Part of a small language model's weights: vocabulary 2048, RMSNorm before each block.
Each number is 128 + 24 x the weight over its row's rms, rounded and kept within 0 to 255. Layers, rows and columns count from 0. Numbers have three digits each. The size before them is the row's rms in percent of the matrix's.

# layer 6 MLP gate, 448x160, rms 0.245, rows 239-268, columns 0-159
100:134075132137198170116124111125147104129141124130127102154122113120109105087159102122150090143178130152137179132106132105128119166109126124153140160152086142132199127081122092132145143102155089169149142112124140086151160156147131162117110126120124083128110128155167167142100104128086143104123092104114136098119146105140107146114105112100094112109152134135159133138110150095154139139126102171121097143135141143099137131126096136143125111117126122121100095107122187141122131179133137
095:087153193094119153152111129116150152128148129112122085120145161110152147137137121134119134091142139163080133111120109142130108093110106163131177134095138119123084132151124132172165131147139161141094109163109122143151158172090088112131149110132091156120125140136132090134081149149129138094144157118116134126098128114104146190099107128083124154167132102123129115141104157157144146140104159131114116126139099131115148116104160067090095155122126128124135175127118104097158122131174128
103:159126121133139100134140118151090152138097168124179142134056155166144148097100117158083110141149086116124147151137103146146107096135082101139101115070156110143163117140122121146130153108101097102103152124130132140126171119152132124129124114181127127118095152143106091160133156097117113155101104070151167083146148110169134150104161167128164101133116159167139136126102125132132115095132133106111122136088099149134121129103099128120112141140100136125091115127139145131116108107083129
104:144143155143089124156142153116133153114096176118123138093119126167153107160103140140147124118117145142152107103137143121144132111111153105144107146140090082134128093146132132112124084092144062065113119141111145120123170142163090142118108147139100149115104096100169190123112124128108146087151098115149135153094145158150119122120086122136094156154136142111126126074148178146143118156177172124134120161108129126141112089117101109166101147156123125101142126145124145094097127146129107
101:122096091136082139106132151116081123115092153138101129120163150135134155088132143162164116140128166090110135160160122146114091129127151096150104146112103160146149093150102117109138106062142120106149131148137138136115100129161109124163130125128103164128149147105139157133109086117108150148088121116126175105125130111164114126163125157103148156095158152106118141109095126140083077128140175095099105142123114135132162118157125081113119088160139142156134149100115116117109191139102127
098:133147092124177168167127142160140122155139135124106134112130140122147123142143124119127094087074105117166178143139129125137140109130102124133127106124110147126102141154136150122166149106144133171179117106127135164146123123185109147144143117168124150129138194116096095130110129095120145120131049138109132115090127133138092124124106145120137108121104194128139138119088124127116151110098127097091130144142105181135147124107094113103097070154127106101150156096151090140127107152137123
110:124162091129090106140130113135141104138129113095122181146126105122111126137102154110164161134126142142119150086119161168117128149119090135122141094117142126170123127134101112103131154109067147097132166107136107112157108113152106169096106142125108137141152106164122184153119188127115131119166098110126137090086117083137119124118101150140161121122144127119105188117113137160173072103167128093114088085133129117147155119120140144121115161126104171119096108147100111126105140110113141
097:133120157085116134134112098100163162093137156076116132153130149123165122107142157120128152116122093123114097153093115117101139126124103178113129097150133100109115127112125146154160106152157101124091134106135102160076173092150121176153125155162152146113130122112099103154124159103078121116110132158127097159105130141148130113092120164143137124112101115128088134156146149156138154082144085146146113156111101139187130163130132116159090143171157122092145101128141104118151098127150117
105:129113130123153116094138135124142136142093129132059101135120126104176110079143097144100153170163091158123115108148083134113097120077133124124099134125125139110227126137096138138149148138128160139173144150147155114135119147091115178098095124134126126123094086101128139142124106149177105164162133112126139105103123145129131118132122092126130129180135183123152136135123120129098123107150122107127104156122137089141161103141143157128097119174119116108129109123121147158141089116101118
103:156127150166112121121157128128126147150129154110150103134180142158167137100076150137121134126161151171130156107138109167174156096093090101132142126154123134123153160118107131136168095130123125128147118165160108131188114078130105161138118103103167115101138126181140111123125150150127092142191146112120167123115152135134051153125104173134139120152109096151138120121113142119129130101098132104098133168095114129121167136140132123164135139107136140157122112147105150113165152138106136
094:133111127147143115104119140134123064144115153092084118105095164131099116122146103144137104150121119156182164126141131127182113130121132123147188101143114116156174113132128163103169095158135139142109145124116144171155110137094116120145119134109145132125116089170136110169144167134125109124165117143149112146159126157169167111108143098126148142110098135146081142094151131098125153151121130090091106149150116149143147108139151147123092073098124124096097104166100130140174104136139110
106:184126153107096122125154104146115108112097119109117138124179150112146121122155128151150135112101144182135154129112126164107139143124146114155136121109144132151116140114116173122132135111112152141092138172084097093159135094103086172142134133092154128120092108126148119127120131123145118132129166100174169107077156082136132121109119143094130125126114121162097162110141138144143101134144103065099150176104132168130142112134126148143098151116083155160072107120103114150109134172107143
109:135114173111174092167121133138138090140111143116134163112159103148145134122137148130132105135114112089155125123167106140124146165135099180146109114148105118106136136128116068134098140138112123127149077115123119173111129172146153084111154107133164096120119131089130139111143120164128125118134095108106117097129099125101132124103194140130155110105131110099084151102149104166160118167132131156094153129113123152164090112153110183164109135130162118125131145130173150099109107148163104
099:116094137137126108182106102114144140101127110093143114142163133149132093149142173133155120155121147106137141107124092148093141150116201136111124191130112090144147124139132143107151112119090121130127140089162074117145149147183135117130114122113157124147122129139160157160125135128154120118137141119127088113143087095120128133118156116118133118152133106154117154122104175127141137129184142113144137169127099108184167107143143164126121126159143117173107135124131067119174183152120137
103:149123131151155148130149091110122144100145145119131139119108132099124116136149123121151099143123139108135140103162164113133152120151125124133194089173165126138139136166139105122093104085130108116146134118138096175149110054143146122158108109117144175147154119117170135145138132119134104131138162126115075124133113120134168117141144084110142137120138093095123124142116141206097155113097131133134136169113103137123146140179116163176134129097100089151135137149123137193166104130148146
100:096067099126106148140141137097129142097127093080129113135100111116143064124147161173129132156175121151189129148110110131115118092108137146119075149151128107128171099137117099123145094151123104106150157111071110105129153122100112174140094136091133141137170104127162137158129136129137110135152122079140126132120160148134131108121154112102118104101114105093110107151124102133149129151132117108095134150131171127154126181110139145141113098094087113150135134080105136160111114114135113
102:142112097139160101134151094125128148148107135128083138147171093124127143155160173137150104090156091137139120153134142124168143170128111122152096152122160115153159122146060157096131128137128115167127157136143137145106156129154134119117124111134129168103136131127145132072115111121111111125106064125102176081124109109109115103108097158120175119164130138092148163115143125153165140151127170148112103105110110120087165135095139111117124132087115184121147107159147163140104125131113139
100:146119107115130127179140110075104099179171109142095142155095133089130120163175134133124144082141113152126113141137124084132137159095120142148128120130099116129108123146096129124116166168124109167163130103152136117127146167133132119081098152136130092103083148103109146084089133130129086137153144165097100093093128157193072134151111085114139083114120099154151142112136142140122119110102124110140127078131132134111147129111127132094092132118112136156146127144128104114125130100095119
102:090106107121104140142131116084144143160131150109113133164126075112115136154116135122111117096126091135143123088150169108127116087098122141150118104140093122126165147149082105124176139179077121119092159089176159161172145151153158110149112161127148176136177106165155127145118114092125121132137107108155148092126158134145094152132132074101121099149126128100105139137118113119128075173140184114125147120154122136122142126119141152129116116095107155130125134150145128121146105107101123
107:113152099094110145089130105161144138149117149103155152191122162139162160114105147139141149095112109115152179122138085140133131110159102135169093101133143109129119120106138149133153119139105145113164098156105140118106166078106103108119167141155121130149120130116148105109129123134151157127158126171138076148133162076165125138079180154153116144123121102131134147151143157146151103141110124108126155138168116137139138064112157157155076130124131114105122109131090103145116096143114134
108:127109126169152150099112115095152141148159140132123126134066127093130167123130145130088114139131126142131127164133153153167140126133095112102123105113135179100172111125141135145158130140112110142150153125136127131107103096108111116154123175137143148156171125153119136196087187136117088106121129097140122120173128147117098147141149138116163123113098141169117115067194157114085095132112104128080120100126153123099138166110141111128102122112134135114121148121141147133148129086113172
104:137073111124121118126085177185143142176116116105121083109105136070102105148169087129140105121118129125132125114129181151140132136173130137128155136106154058164125144129140170151086129152154132131096153124068116134103131148137091112152121117123108168115076096112086149146121160091092119119170140134157131119120171108121101146133117146083167126105120120096118102133119121154106114123109172131108135107118148144143106122136115108126112119128134128121153136141103136123126112162157132
095:146151132170153127152108183150155147133118133135119120136131106162126160098121086160124158104131131104093098134103118144134102175094123152102121145112127137155127124125094130160160088120128082136110123137137158145128133102134111115101132143204109108116114124165098097100122094133123127107155123111114124136099106183154100140131159135111134084119117136100121078101105125184124077162143173127132114132145101141123143157090102135106116145150104099109110102116124133054110114127150096
101:092106124134140135144114139144131135143120126156120159106133074142082117135157120076143151130107073132144129124146147128142110126163113123121150095128109140162164102122090107153150102148137088161129119113175146147109135114104087128144105151141176121072154109145092111134074129126125144125132143150121113150162131128123155137071140177101108152106130130184147129104117133104065125125154112111090114123118127164147136123115133133146077104133184107172152154153109112170144121132116112
097:144110118099156104140132113158149118156088059116154151116119136138146116137137129182116107105132077122162126152153131117117134118117078120158139182143143146118114094164136165153103132152137106124119135155134145119129117109115084094134157086184157122125126140090161152109092121113139149106134132135103117081114122111151112131141134144073176125187115134152111099109126153137150148152101134124094142116115118110137067134189115133116142136129102135151123096137151124112110151134155180
097:144128119142184113151159155096111088132179140101107156168115133120166117146143118109119114114105124128141102104123134135168119140124095125135130134122138143090149123100088145076131128121148142098163095078106136150145111130164087099123139113107127174131097158147149095149179124115139140117164131126101139140133205153169141100122147116133138126159166120129103146121111143116111165161127137107128145146149131094109095111139125124172103150082183144135120120133092131106069119121159139
104:158116117113147146166098176139089143120185109116114144124125134080159131080136138146110152153112116131122140151135106128109102161117107150081146191126113155148157158159090108113116110114170082136174124125192131114159159175131118104158114132173166133130149121119131140103087095143166138125143134129119136135152104153136123168151129171123146111134078104116088112143124120120161104132095144138156169133101082144114103131118139149139147130125106115168105113136114107132131135123132157
097:160123143142151099152131105124140129136119123159119121136137115129092086156134113101118123125111141150136133115127096143126118082097124135131157111133127092160101093105102096139209103086134152174101158113072133134142151078144067120099141154130113146134128154114144125109129118136088136187176132126106062115080136134151175108135124107108127118162120095126151159119115104116114120140110131095138104143130130116151147116117087118164121146149189116139122117128157155138169147115120108
101:113074119103134122114117125128095123174162134109136088136120089090134121145094123123107161103149132151152131128099121110114170092111120159102163134162137117113127137124146114156133101128112128110150114155133156118150155094119143090090139145134124146111098098099089135125113122132147104131111143129146146133122070117154094123106137130109144167102136096112120115143135172129113128117135075145113067148133131116203177121087150145127102136158158169156118158152173187120091140122113106
106:123102128111086140146084136159087103108136170093105156097168135175150094135120141126111126120191114132159140097121138149162127115124095113127115159143135098143112105154120131173116120137133175132162144136162094145142152120103157108104084131161148153142063118102113127166150095106113098156167154154150144120095125116147152151104113131131135157081127122126126095118172134125105108114103184134143128107113118163125150121107135155158139188105121109150108134132104151118103134113124106
# layer 6 MLP up, 448x160, rms 0.253, rows 239-267, columns 0-159
099:151126113170139137134231150110103128131124138134143113112110106133139149140114163142127097139173090166138122110149092117130167132149099128117119141158117145111119168125128109075129102124118131123170087142113138111125152128127162135164133140156160163144120142078128140145104096123134095120138138183119091149163103121141107127126125084117114145169124140189092151134137123120130141120144088119122142134113091149147156116096117099151098075114089162141160146138160142108159118150129138
095:075164133147165111138185107101150113101093131130142109099112126121126140152143083141128144107075127128119138119110106126112161133096135129143124161104152136135126098126129118115131128111143117132091120120099118080108128151127140127111181139119095141146128153139102156168121121093102161091136178161133153147121112131130151146173139162149096126160147098080129128125186168199129143140082145155165119086145102116136137122106102113116117115132108129145165117164093142120099160141091115
095:162105125132130101152130096124160109101148114104151125116127100091145098154094158207116096131150108174089136113122132102140135101122093144134128114115135161165158134099138146150128148129121129142111118145090110148117155125162130107152124145093157154122130147111121143090102182111122080129112094098138144124122081102143136121151122137108146115148190182124141104140155109110095136088151130098148154153121139133115096080130118142110143098111145136072149121085117095132109155112159161
107:145179144122090117118091139126154124144146134124103155120153160117152123122087113097141124139059163102148142130124128118132141118146111121138123090107150124128146150135107144121119112101149139124102130079138121140184143129116122137146129103115140139063157139085146104078153140104163155102127160120180141146119124112113139143181120144138148113133158089157147182115111127130132130120156123094106121114140118188174114096147098155180111133076101136106144132132133115182111107162138137
093:094101150154138155107109106084104161120092136161138099117143084097102098151137117137142160081080101121128097147110163127137111105148128157113106117161089148133124140132128097091168094106130123123138141152131137142127118112111155115119127138102110134150170139125093144121090164137098143159134112102141131130152091175128124136104088100120110122123149136123175104180167105140100092123126139085132158142118117089113085136134153157094065135121148147186131108125133107144117120147144166
100:123123128086099110123124112133108060113121094123137133121128131137144086132086101134122125122110125101118108156123181123097151106107149135151156153164181099058128142119088138139120106150141124115104125110128113160076122131135165121161130134169143138072100163106132100113136174149164165135151155125149128158165144115146114124137108090139116155126164125120142107147110127145132148125157101145125132109134112158152132172157143119090172130190139092139133118125123108086173132159131116
110:104119155128107131129097113152141104150104140136152105128104169091127103101108136151107090142095097126140161129120120130117152172106125087115135169171096140091135127134123076145088132140137080151136131137119106144113134162095157098171129138120120094103124157130106114155160103140111102124133160114143110163165123061075127142158173147130143166079145129188125102125166101121109112127141125159109139138147095170135142129157140102136153138099120123096117102094117150132086132134112117
102:130128087118140131148184167132122137108094138139141148126132123155147129116121120127108111165157128112142183154125147129123158158108133067133071105140156128087122128097145150090131125106133128136147162108128122087119141100124123128134111152162119159120133116138176116112111153097093106070113113138181116149181090147138172165167105143122120170138101154192138120097115110120100103155188131150144140145148148139108121088136091146141138126151106132154142103140111120152128152115142107
104:083132088072133149115130159133096156117161133110109158130159115140137168186119122119137142091171104155092085096127106148115139108101127115126074174117153115148136072126125142103153100131143132130136162105141129148154128153123105151135122133101130160117139092171121119147128147090078143142119151136141138152117126146140154128141119097144139100145114097176145108157102134126116116114138153110094099142114094119146125143146160117140150163162089170131109126084196123146136142092114149
097:136149114139164109150095140180147158150120099122098171143135128153165115122156135158132154115139111108091112186096148081115117123162156137108150126134128167081110117124146078098088109114150114091130129106130125121121144161144149097132154132115139157163106071142114165080137082123154079144117115089144160127146106119111111161132151119095146135150110121091158115125143087180162125102146121150110132130164113143149117130101105133112098137120152121119143076122106109156142110125121146
092:127126118060145089094143123116118106112190071151152130166124110099130075096152161144100138140104144119121100146117082124119144086086134084095113136152159136125101099115099137154123143145144155088150117119162101056138153122145133141147131104110097128079119119142117167138119119145129144104126151130123157145124129128099127154127130141121161138105149123119141145110152110107112157100094101114134156149126137160163153164096160164122100142106122118158134170079132144115135141138134099
109:117109147137134121130117143141152129147087109160144093120078133103147125069106099131130129127121109116138109127156116110116149132152082121121082157117097120128145154160164126129091156128107120124130110123167127164166097170073127138127095135175100057158156154148128142114157103146145079142094119100165162137125145112121151102137137138127119111160105176192130128111138111105119159111112118145146153109163112175131162175117128125168137142126157144136135162098135150131120107105143114
100:127138134158155156129140137104130119107142140156141117085138117113090106080135122089101132111107143162155102109110165101144161116122125090128137095122130140115123136159161130127167085101095133125095144063129103105143112100124082137149132136146114159101105122079142114120112123164115103125180099108115106110141106153173111102070170148135093134132149136119116153124086135117118118105134102140138126139174115164103111126080164176139180130159116113124129128138135073106137133119166121
092:161121144113158106148132132125139101134137109134146134125126097080117143117122107109104114132165141107142119162116114123118112128147147136157088166077113096149112186124134117133112154168143167137107170132176128131122120160146129076152126101139088133150139113147112106097153143110135118081141135100099140083149117152111167186127158135162113110133145162120099112172129094124105125137165123160112100143139087153145150091125137156141081102102171072150120118158143119090110166129128127
099:090155103139148155132156157128112140140106140096092145125142131112126130094182109190102128099147168145124129166147130105131123140094128111160128161127179140126115113133127098097144137133136144125130054157136105146151119152154107136121168144174098132145132087125143146139119130098125099162098119081142165114158123146157132125122166091144149126149129145159139135150116107101101123149076148139150129137093179154123115168101148116118174132129108173119107158122163147122144141180145118
101:116093111172136152114096116128151146137106090076126131142149143167132121051096122097152115095104137147163118114163068161139138160114123144174136142114134147103157144130109089106150093138086095139138145145125112134144135125129122133118117132132134154135143061150156162124143161124112130128162120118128116123131129118139164115175137141133125150123144142123129103142153134147096109094173141137121114119109186116150090102190133162097119105125075117143112120125094169119134154097142099
101:091142137138116120131160133126100181134096161148109106139142085144129092190115142154133106155123142128148136186137115134152132116130111099121163138103100147135140149100117104053131117112153145141115114171128085137123089160153143103105160128117107141120112127145121137140144111143100156159142161125111088131102150138146133163112142125123125120094134090137138143144142126114121086152103088081138128127116124117111150172130124072114107119130192182145142122093124124164142093115165174
098:153151135142153127172154140122142097147113094145169181128184090172120163129151136133137108157129116169147147158126109141158094146133123109086113103086138129152075132135138166141109102123119173125112101088146135067137101135162139145136124118120101120108136132119116121120152103150165123095147129102105096070155157140135088114139097114115115127131105119126149110132149089156132156125124116145101133118183105122158144139089098140109095084162121129138150161165135100093136138128107123
100:093108112131123131165145114147076136209105157151147135102131126100129116125130135144129158132137114081128155166125142129132175104161116128064136136141143083126144104131106110107116127135105127127135157122162118162120126174117131171146146134161171120165093154114081104138148130119126092124113168132099120117146072075125138118125106116120117128156104158125105107155155120120117131128127117160117167112125144110121136091162167145187157107101153118130169141113132144095121143173100136
098:104111126165125078101128138138136141182172116150122105109107128111089137089118141137112142123086138097145111083134145078115108160091128113099148112157114124114151129133114141110178145142094097139141118102149134132109085090120099151140164128107140107143111127143140173145120119091144104112118164097183092157092146143129130178102139118110161156142113148125108132112116118125088099102129127092128158137098144120177167102146140168134152125142133094111124153153081115115102093121084122
095:132178156152133137174136163181135138114149176147094103110153115122147140135138130155103094103123087141138141172132135134142120115162092160170095094092117103111085145137166140137143129141150127098117131156125139136172140151125190115130185108177139109144140130153091096098139085134135138136144128150165151157152101133117122127132120082105129084157139162129135134154117121130103117132162137125144141149167136126079102140105144111132118182125146110143115154145119139160163167111137148
102:095088120139139142095118127089128087127152102131164128131121103120095105123126150121122110146117160124103121132103172105135130096147165112094155112167138116117139150144089111150135123117116177111146085102130110113133152115102130112122067150130153097138104137124112094151121110169104140134111130078116114126125181105126127116114121102137086139158168150153105134127107118136189131084091111144123137140176120152108191130094131117132119120136113066120124204110151149106108118114146145
100:124112111140134133114092129139155098169111151120136115129151131161121164096106135109131133142104115131133119140101101114117146198149140089114123120078117146175160118114104121179167147120093134143126110078151114125096157120166125137103140095113137100126147134117138095160128198141158141140151145117085121148119110141131121132104130101126117125094122189151146126129177137097111145171112153072117122131143112137125136127070089099111113159147142095094106119177109134133122171134126100
097:117100117131119096106136129111138133126134127091124116154155167132146161128085166155111136188151152121129086135118170127152155115104100126132134079138132126117178149096136195102119132104132116151147135112172161133148111094151170133121146141153141129088108093137123129143124134156120103159149115114147138122131143104157151133129084145132134107119115134129112077119152138115117185092152110131157136133107145114110172162136112140137091143076093123142136146134074115079167092133085158
096:137136108122170145175100134155161103181088119091124174115123119154076143123155137121140138128133114121173148092099148088105115145113133119133154181127124154144127088106159132137121112151135143176101138110113141139160106115162098122108094082139163148157123098104130112130127110111123114086155137129119114143135107087147153104137143155129098121136092125114088151115150114143114149165096133102076116152101143083139103125175145141191103126146109144111090103139121128145104153147153140
095:139191147106155124177108170141129110143136158123130123117164109132131069091113129097106120115155135150152115121130144112136113131108131138103147129105108131116103130164107094122096164144151110145169167151137132139123139120139120133115129138130153159173115113105140153114148163112114160146138138121165140151156110122110079125122118136119115173132142069100073146129123162140145092174151091145108101120133112088157071138129162137132115168174141108104148115117137054113103135139158134
100:109161172159082119162160097171134131112135140119132098096133131121119144143103163138122122100152135140094110066109140122146130096120121110123133151106154126105150141104121122149087131098082128125127116163109158151098139105166136135120131114081082116140170117155137149121153182123157136108133159137137140125163099109148121135109122104158154160121130106126107081172183099115137100162138148079122094124165104134104105133158173110132129132116143116154158090112119114159108130171167120
096:130078118127158162145141157117152107144130139135174119155148124122094121144149126169192091112136083116140116141093075115123140154142130103125128103116162154142137096148113157122151119178116112130126110160119147150116145140126105145134085126136138128074120109140138090131121129137149146127143113157099163149115141134133099126147119125163164176167107117116076148156170094130126117171113127157136113125169142146181130109102137136163095115135127151139075115153156137121164193135133149
105:106129138123078149141116150115092136147146119099170142155150142148154121154098114128102129104112096165148168152095083114119164134137127153178157086097169130129139136152187103127172135087140154149145121107146141134171133104114125095100132105120093129132106112133104161108134154103143146183146108148101173160127149159185113104132110149110132150119127088119128106142135154099105139143090088127113112120119136149139090103135121115144111150140103161185111148128110160112144106116124106
# layer 6 MLP down (transposed), 448x160, rms 0.166, rows 239-267, columns 0-159
101:107150143089074127137157140160125120127132156102110139109153101099151131186155074109138108075134081120121123138142088155131131120125148134141160166120137140078107102155119175146119105140146114086138167154122147134116091149091095141130137093125105169110106152158144120151141134166106114107127088125145129156122117129132112091147163175104108118079107142131103136131153132128121118124125155145161162132105093105146082107130157101127111095106150107128109142088139105137155076118147117
094:119108124182144127128124146173122142134071139172117127111145111158098125182074137152148106113155133140136067142109118116144104150122137114090177129154117108139132105127109182111123121152168123134106143103116156124096145158153163166139112142105161134166159135134147143151138140127142099126134133116144148128155142139089125091109126175149100167144095142136145143149127101142124172105175132123133121133165148170135091108162119123108168138120143143157168131143159151136094112157098171
097:105111135162153146112089137124089095167134168151101118129135149164116126092151167141162152128129115167148100148125124126136166110117102123124093119086147110129140098117140119116108144155110092116126152114136087133150135100110171124150119102143133107115104093109165152123133078128130060141122110156077119111143105160123123098146115101101102148157111140119133129104084099123104163135119100133145141147103120136106122113110137118112142131208150198070147112156101148117136120143138130
097:131104157124157082205120118137135136112142103077159126108121107166178142136154148132080137160118122133146131116140128137129130131111136147154107133107147112151126104143117129105126119147124133113124146137101141109116093117141130177126125137173145079132130096094164120137129073109159096150159104122119114158122114104194104116165085148138130112112154128131146119163142137160065086070112150125092140128150136141138160098167108140159137180162115129103133114127114152113107105140133138
100:148089151121129120088162170103109138151139144177137121133133124128155129115098083110182138072117104151101151111096098144127122117147124129151117115073137141110151145110150116120124130135170161126117172132134094109113169173135136120126139133090138123118116193144137127088114109077080107112118134156119106163088121116145135164131098131150129125088156134170133120163150138142125131133147121121169140112130185126109119191140132135103120119125133102099086081128159122123119084127121141
104:187103148173149095106137107104127140072154132125126139155137122168111138133139124119111135113150127119094124111079078185118099134117113136120099103126144115130111122104159147115106114157138097118099154160088105114139159121097104153084099164113149115118133106168132094130174132157130111096133139135126172157136135105112163152107138103100105134150149159159135127113117110156124108126134142110129142088098151112073144108175161175122120163142148149119121122138142100125177165130135085
106:091096100139136095099124124146132125133164138151115119133105172146083171145146147169129133102128129150128129116170169151097109129140152162109129103161085118121102112145145156135125117084087139140118146142114100111115120148118119157137125146118150137109144150121141129124114120100128145133152126130077148104051099111157157157077141123099141193118167126137117140121134095098118136165138115118140181100153099135079108121121146136171115138131090129120096119154129166125072154156112101
100:174123117149105134124153137124108117143128081109128110110122148122124112111103126123116105135137173145133150081177115077154143164114127143100129142112125147100146077172151126089125126151130111171135118151103117078108142116151077094135077134121114154127126130090169128145119155115126148108151127107141122119158162174140152148135100114149091103117155170119144106175145118150114142103076161128051097149067135111116154126115103126134114135127143124142121127101124119134083136156137116
106:108136144092100128150124104113133121128105135105162164101116130109148137116126110115115150143138144121101094128132163094123178142103135133141100141136143116116175162120149163151170121111119130127142130128120117093146123140142178102096128073185159143094135105101089129177121162101164130136113107130135143154097134166104127119126155131159126150169059087131146119137126157131144087123106125136118096133145125089160167141121128159136115127135052166123154136149156154145137110097177127
103:110108112117152136161090109127118107108153118134154130171115131166106115121137157144124129153203141120115116120148118098136138080121134157117137132178083145125139144124109134127100110103184124150166139151145084115131119131147150103096144128143147075121106146138120132156163158136139183174120159092105127070127154138089155123079124149123090120134141128133110151129116117168155150103131140142070151143148142140114134125166123148112131138142178088090119134105107119142167117170117143
096:131157112122107134094186096123137147152115171138140123116177094123132118145082104107117140114158131140134161157135074137106147126166142126138117104164151129153080102146157194130095137150165135129154165147148084118133145143122117146109132106100142123114171141138141090155119183146174102094112091153139126124147145128138141141127129103127129065140095128135148145139103095084147190149163120143128136145098140156131134121146117135126130124129141133120170140125176150121112115098098101
104:099150133129131096097107164108128096117159130177153084108114140140127138170112108136132096098137166080127103116147126152111146111130096155118102113117108095138121116128114124145138110134104157139130133111141175104162120169123113159082114159139093118121136130107091121130115127117140148162084107080063102145118080163079128133120089147155154131127060114106113159126104154118179154175153154138180138143136146120131126125134137128160118136133126094138117111161127135123111143119173121
104:170153134103137122132097114100136149116145103085109132105132143120145124096104118111180124086132163130106135125120150107091135090141163117113107126180133148120131111123119163136151088110139118132128118102083143150151120100127113130115143117115109105123181132113156109140114128171157092135157109123112123130097125122127168138134167129108085149159112147120165118074166190087138140181140139153081087113120068117152155092131130111149131128085114115088123101163099139125125118149152115
093:128107131133125110145105177110094159147110122107116163130141148162074153107142138189131146127097123116131105127102120114113157129123144133146146162113124101119134130139111122115160139154103126090141143096140150088107128148147196142157106137132154145114101138090152110128088134129160137124075095141117106129183059110133163165122148098100128129127150122126123134109091126106172087113110116119132148155127124126188141138116145137115149159141183144140146147121162069104163124134138095
100:134102158112158140116154134133155142084125137128124115138132114142130121080096121147101128111103155129158151151121098133143113151134131112163163155146131092116121111149117130123180079149078133140113108078154130157089120131147111130072170150110118107115128072160108122113162135101104137112125115116158138120113099110129164140136105124145127196109126129129145120116142132120172146118173114177140156096183132140103143101105118116087127166135172108135163112110158160146125093146080109
106:110148127121071140157154113105143134109112081092129153128128112114132151164109142096167122122143123138136115121142117141143143127142133139133107127126125122110151151089099155090154091125071105119117113136127104111102116151114097118162175136169143074137115143122128137102095151156156098137126092135102114151106135125149177084089108132144122155126146100129136140159099122163084134146171122130121123148102130179158154115166136138096100091118095149111119118092061140100122167142081150
102:113152128142135134133144140174111133134103092187098098162162136094132150080099136131149166130143133094140104106090165133107127171174147141117109138092155120110140090125075152094116187144120129162157130132113105160102150145124089125133136083120122136132124136105134143109065120110121128113186112108132163090164144106125104115131134083124144113115090131131126112139113122111156082130144119079124170142097113098113127105117107112129107109122122122154144133092143119114125157113082153
098:128097193150126149087103156175148134157137127104136163112110164161162112143143114130116132129156154168147174123110097153121136109111124118123118147145141119112121138130124160111137151123119111108099111119149157133124117098115117084126114166114039090141090134117169104126099082128115127089113106102117120116131097129142093137115120158056132156110144157126137139122125111124138166113146109124098111115139110117129101117165072124132126137130169153105090143127127090073139089109143119
106:153107120132164127061132120097152114171186090127097102153130115156168122112152132167068174140147126145152128146104141112136147136107100118120159123147137121160114150148132104131116156098119071131103142095150138144108110110117107139150141163134118140124133115135116121142106126120119141087146174088147111084126109096119109147140143133121144160120121166092124151134123150131135086099107144169133143134071151130119127118122083180147138160111143111132136148137101099111132111116064176
102:144104132143137087169107171125174164114140142127149084152108126103080138101163108101120123112125115114117139105129121125147136133141136082129141098136127130106149118144137142089156132085119151122169112128119146134124100163136129155095127103118147175147107151095136174149155156147128122104107126164158114124158076122177088100133130155117096134156124121106161113155122136109123084096151094112112121132164135109108104084145131159104122123129164184175123112155093153141157097182129135
095:129094108106095106112138111121120097125138074108111121116161067083136158077184126185082133155151099132125161137138116098116090136104099123119127156132119104155098121148107128145146138112148103160142118138134132115173105134161124117169161104094130123159149120110080130152136108158130097158149112133166116122113150108100164106113145095138109134113155133142140117166168111144108117146069104108133136141134119104087124129129101168106153110149128146143131129148101088179107130104139113
102:145138136111147107153123137113130122128108118134127142163136119095139072103085119119137169129176073149109096119151158138098096156153106155156081172098057134175115128118117103087121091145169160134126116126096113137150125196130149126125105146125107074122110110126123183115144096129133108135118140111130122111140148155156119127142119139134159141137129110108136107135130121089072134173133090099146128129099122131129145119146134141117157149113163113104142181168116119161109128106139104
097:137145168135108143095123128161106128123109161139135149120113132133152145114114095160186125091146080120108135135130131114181128172132116119113156145119137129149186165112129121150140102093107110143131153127088157184124108100118122123159163171150142129147117162126165103067117116112151141143143169127196170108125093117166113095164127153141132154082158102147106108100117141177147128133140143129147120103149106146115118131148129108119132140104133105095150122111106137165138110134076135
098:157132131123139117103160123142138117149146151113118128149169155132179137114113128166080112178136153155125133113094124153092119117096161147136135125128130126077118164139106135150134149121118145098068127103135137131172116104131123104111215143138125130102085135137110111148131143137141089163120104123093127116139111162142112111164108110137172101140131174130120115101134129090163126130169138122118153124142149096075132173121108159113155125150124080137126085089150168125104103109091127
092:116096123131121112128159093110100142132110125114105172121069150122064126181106122096149104145115158144149137127124140128096151134139153120133123140113143155111135125162134107141121154115132116104159111112124089117133114092128162140114114058135162124115137106093090116130120130115159126096103096087109178135072126167124177126133133184157098136136144132173113108090122168141139163115139130099148107110111117125094110139145118119122152095124109180105116085143161094134154101116120152
092:144081102103177128158146153100134092123148134103111177150112104170141102152145113142107099135108142134131142184107106096182125137126103123108134174134133090109139154102114122139159121101144124129100112108133094121160155153162105164100115118161092130132100149122145128179136137154126148112158132125142144127085141121163108112144119103142127095096120101145101149126130132110149144100086113116127107130184162176120157157109076113119133128146093125126139162131096111106117117124059129
100:079113143167134108128089134125074076169134134123100112147099125119172106158122109149100127133169174155100121161140131133115148140111120124156098128162097072124158157150126104151087119138133161149138124117167101169113121112102176105101097139112125121176120140082117143113110133150134114138118148112098099153134121090147147131097123152107114140131120115125122083098129151122141125139105144137153186143079156152114091146144151125137142155121146110107159137148128069122162141142125158
100:096118053128109138133111181176153132125103125084096114111110163145152129109149121152126133147134101108137162141114137172157140131122137100155084127135134112098126041116136154141145097123118113128115098097151138142135121124133139147150116141111129114176135104106110150100131111098095122124136186154130170152149161079086102121161132128167108096139127124116138131109132105134153124157139110088158154139106128101124095153108124140171094156106129125131088136139136139078110107142154108
103:145130132143124113106137073156109096114171097119142091144179093146107143159160101157108138137163144176117136110132145101095135089077116094087122148176146174134105140133113131149152126100157127144131106116116140099125108132120103146116099161114138121129156079060153083134122124113157093154097121141126125150157148110125123099127083097128108157097146100124172092118189128149146135118142125149115101133095119150121135126134151117117117135139100130138137173153141146125095121144100096